config.toml
n_head = 3
activation = "squared_relu"
norm_place = "pre"
rope_fraction = 1.0
init_std_up = 0.0331
decay_fraction = 0.53
batch_tokens = [65536, 131072, 262144]
steps = 2796
Each number is 200 + 40 x the weight over its row's rms, rounded and kept within 0 to 999. Layers, rows and columns count from 0. The size before them is the row's rms in percent of the matrix's.

# layer 4 MLP up, 576x192, rms 0.248, rows 152-155, columns 0-191
095,183,190,253,189,221,178,260,188,204,209,207,201,260,234,173,267,129,153,203,144,188,226,205,189,190,232,195,193,188,220,221,211,134,311,156,259,163,224,155,270,190,182,271,187,223,203,216,188,182,156,255,192,167,204,208,248,109,178,171,262,145,173,186,211,169,254,150,218,179,240,165,269,184,192,206,233,269,171,182,241,196,219,186,284,201,102,156,225,184,165,160,231,193,229,214,105,218,235,173,198,181,238,254,202,206,232,208,181,224,249,222,263,186,202,234,229,230,201,232,156,152,193,253,237,170,131,177,196,175,246,168,293,195,142,139,169,178,188,200,209,264,154,222,183,224,233,182,193,161,184,312,180,271,277,225,171,167,238,232,160,170,163,128,195,209,175,169,173,240,200,252,147,182,153,206,140,276,98,187,238,217,223,223,226,223,245,186,183,131,217,219,130
095,226,206,148,242,243,228,137,167,220,158,148,253,163,209,273,190,278,269,192,185,218,213,182,244,136,229,195,238,157,256,233,149,211,244,180,225,208,148,152,141,210,227,181,115,217,185,222,235,180,191,244,176,247,242,169,194,204,204,195,213,236,231,118,187,185,214,185,274,191,208,221,234,159,189,140,149,205,136,182,127,172,206,188,206,163,136,114,291,233,207,255,174,200,230,187,153,198,269,226,213,122,231,234,257,286,231,173,212,123,197,255,214,188,94,212,241,154,299,241,232,148,199,201,259,234,242,177,146,217,202,209,222,187,162,204,237,176,211,192,215,155,173,139,139,263,175,133,225,156,245,202,280,183,144,203,207,232,180,218,186,212,144,166,126,167,225,204,209,174,235,166,257,153,221,147,172,208,195,161,231,181,128,223,182,172,231,239,171,210,203,235,181
103,166,237,214,193,200,97,175,219,242,168,150,200,241,136,204,154,181,207,223,122,222,194,185,169,162,196,177,82,202,157,260,249,248,185,251,212,141,163,160,165,231,184,200,200,175,193,250,151,181,243,145,218,213,248,284,203,194,195,191,232,117,151,170,229,240,287,169,243,163,190,148,146,182,194,180,195,244,249,228,252,195,206,204,157,193,130,173,260,257,194,186,252,187,185,197,231,206,198,193,269,141,103,179,171,203,259,186,187,237,169,278,164,282,236,201,178,122,259,221,164,183,174,202,243,234,194,271,229,277,211,239,169,190,156,237,207,208,194,136,142,257,200,223,129,192,118,201,174,171,164,212,224,153,190,184,210,265,294,170,277,199,210,228,188,220,240,190,218,208,186,178,197,212,226,234,258,194,194,164,178,254,200,217,180,232,231,217,179,207,192,226,308
100,169,200,144,173,169,222,180,152,157,233,250,189,203,185,270,154,287,245,297,231,213,167,201,165,204,284,206,131,290,182,267,195,214,181,165,272,167,147,145,152,190,189,262,209,286,94,210,135,224,164,209,178,167,223,223,259,140,157,136,169,200,198,172,232,178,181,193,183,162,272,177,219,171,208,126,207,269,203,219,146,143,221,196,177,191,180,207,177,268,144,188,257,207,273,279,209,177,163,208,135,195,194,230,243,201,171,209,240,190,234,213,202,201,223,195,189,161,241,186,186,198,271,211,146,147,162,251,151,173,258,248,196,161,199,172,247,188,184,231,299,142,205,211,178,203,191,259,209,130,138,202,201,237,254,176,148,229,186,223,236,182,194,225,102,168,217,189,196,194,147,150,162,246,220,206,166,236,195,150,165,192,238,181,229,204,176,175,127,243,175,178,206
# layer 4 MLP down (transposed), 576x192, rms 0.249, rows 152-155, columns 0-191
090,182,159,114,162,159,206,257,251,220,201,225,145,187,258,230,222,172,267,254,229,190,251,232,222,194,188,228,227,178,246,273,204,174,131,255,169,202,222,150,246,174,169,251,182,146,261,247,225,345,149,225,208,237,105,134,156,155,170,243,164,187,115,182,242,191,256,196,238,162,235,187,246,228,174,166,184,216,204,170,155,206,137,174,195,161,129,135,173,209,207,207,110,195,252,234,190,189,202,193,246,139,209,249,145,187,268,197,243,192,200,154,211,241,224,129,114,177,208,158,227,177,139,253,202,184,184,256,164,221,179,207,166,142,233,207,166,137,226,209,168,272,181,204,229,177,227,213,196,170,170,242,165,173,216,162,141,206,215,195,164,168,200,154,207,167,169,141,196,221,181,186,240,228,202,182,196,269,218,252,296,230,262,198,201,215,230,192,253,248,175,146,194
098,281,158,304,191,224,214,229,200,177,245,260,221,183,182,199,164,208,282,93,131,232,144,218,162,221,244,178,229,170,224,199,140,168,176,192,238,195,191,183,286,239,169,229,215,228,220,170,277,270,209,202,180,194,225,160,298,137,197,297,187,242,187,264,162,147,140,252,133,201,164,87,191,182,178,212,258,208,274,190,219,216,255,174,201,257,204,209,219,193,136,263,131,193,158,169,193,211,107,166,146,228,191,221,170,181,231,188,188,182,146,204,198,121,221,154,175,169,190,138,188,183,174,228,213,139,193,166,150,193,175,210,169,170,206,234,211,162,213,224,219,197,205,192,219,207,169,218,215,159,112,205,219,183,223,195,203,215,243,181,197,166,223,204,158,218,253,276,139,211,139,235,162,168,126,207,208,242,240,196,192,227,258,169,241,140,190,170,171,161,125,203,224
104,247,182,258,158,176,232,310,232,197,213,200,223,148,219,210,227,141,211,110,163,190,247,147,177,163,177,181,259,217,223,172,208,158,252,219,185,303,180,258,226,197,288,257,175,146,206,279,230,210,189,239,224,201,167,164,246,241,164,182,185,226,174,184,188,136,171,201,136,273,195,246,290,142,179,249,225,207,86,166,152,164,224,152,250,193,190,191,145,172,249,155,217,247,233,203,250,197,200,218,166,129,224,206,204,188,166,203,239,254,248,213,275,207,212,130,180,154,117,165,172,202,149,183,157,182,201,132,159,158,163,191,231,224,185,237,154,146,207,159,171,205,165,282,230,152,196,146,234,170,171,189,199,202,241,216,199,208,162,220,171,157,189,233,183,182,154,217,239,121,152,191,178,159,114,216,168,186,192,142,243,199,156,235,203,173,237,189,211,242,253,194,140
080,226,134,186,215,202,224,212,202,168,154,181,184,161,232,184,227,187,193,191,172,185,227,140,191,238,208,218,186,311,166,217,219,217,195,169,225,183,230,260,211,136,148,165,192,138,0,186,188,159,198,161,235,229,200,216,228,232,199,114,177,189,178,222,222,255,183,268,272,207,234,188,240,209,203,191,190,226,279,183,287,233,175,209,221,266,187,229,211,206,223,160,198,203,185,223,270,249,171,285,179,219,222,219,185,250,208,181,182,204,188,161,265,192,230,168,242,223,161,202,228,147,192,180,243,172,137,186,170,170,203,184,168,226,225,186,145,260,163,201,236,171,164,183,263,165,189,219,206,227,204,160,200,195,184,178,245,151,171,164,154,207,189,253,175,247,176,157,194,207,110,266,134,245,197,235,197,179,158,197,185,210,233,121,168,209,196,203,277,243,145,200,152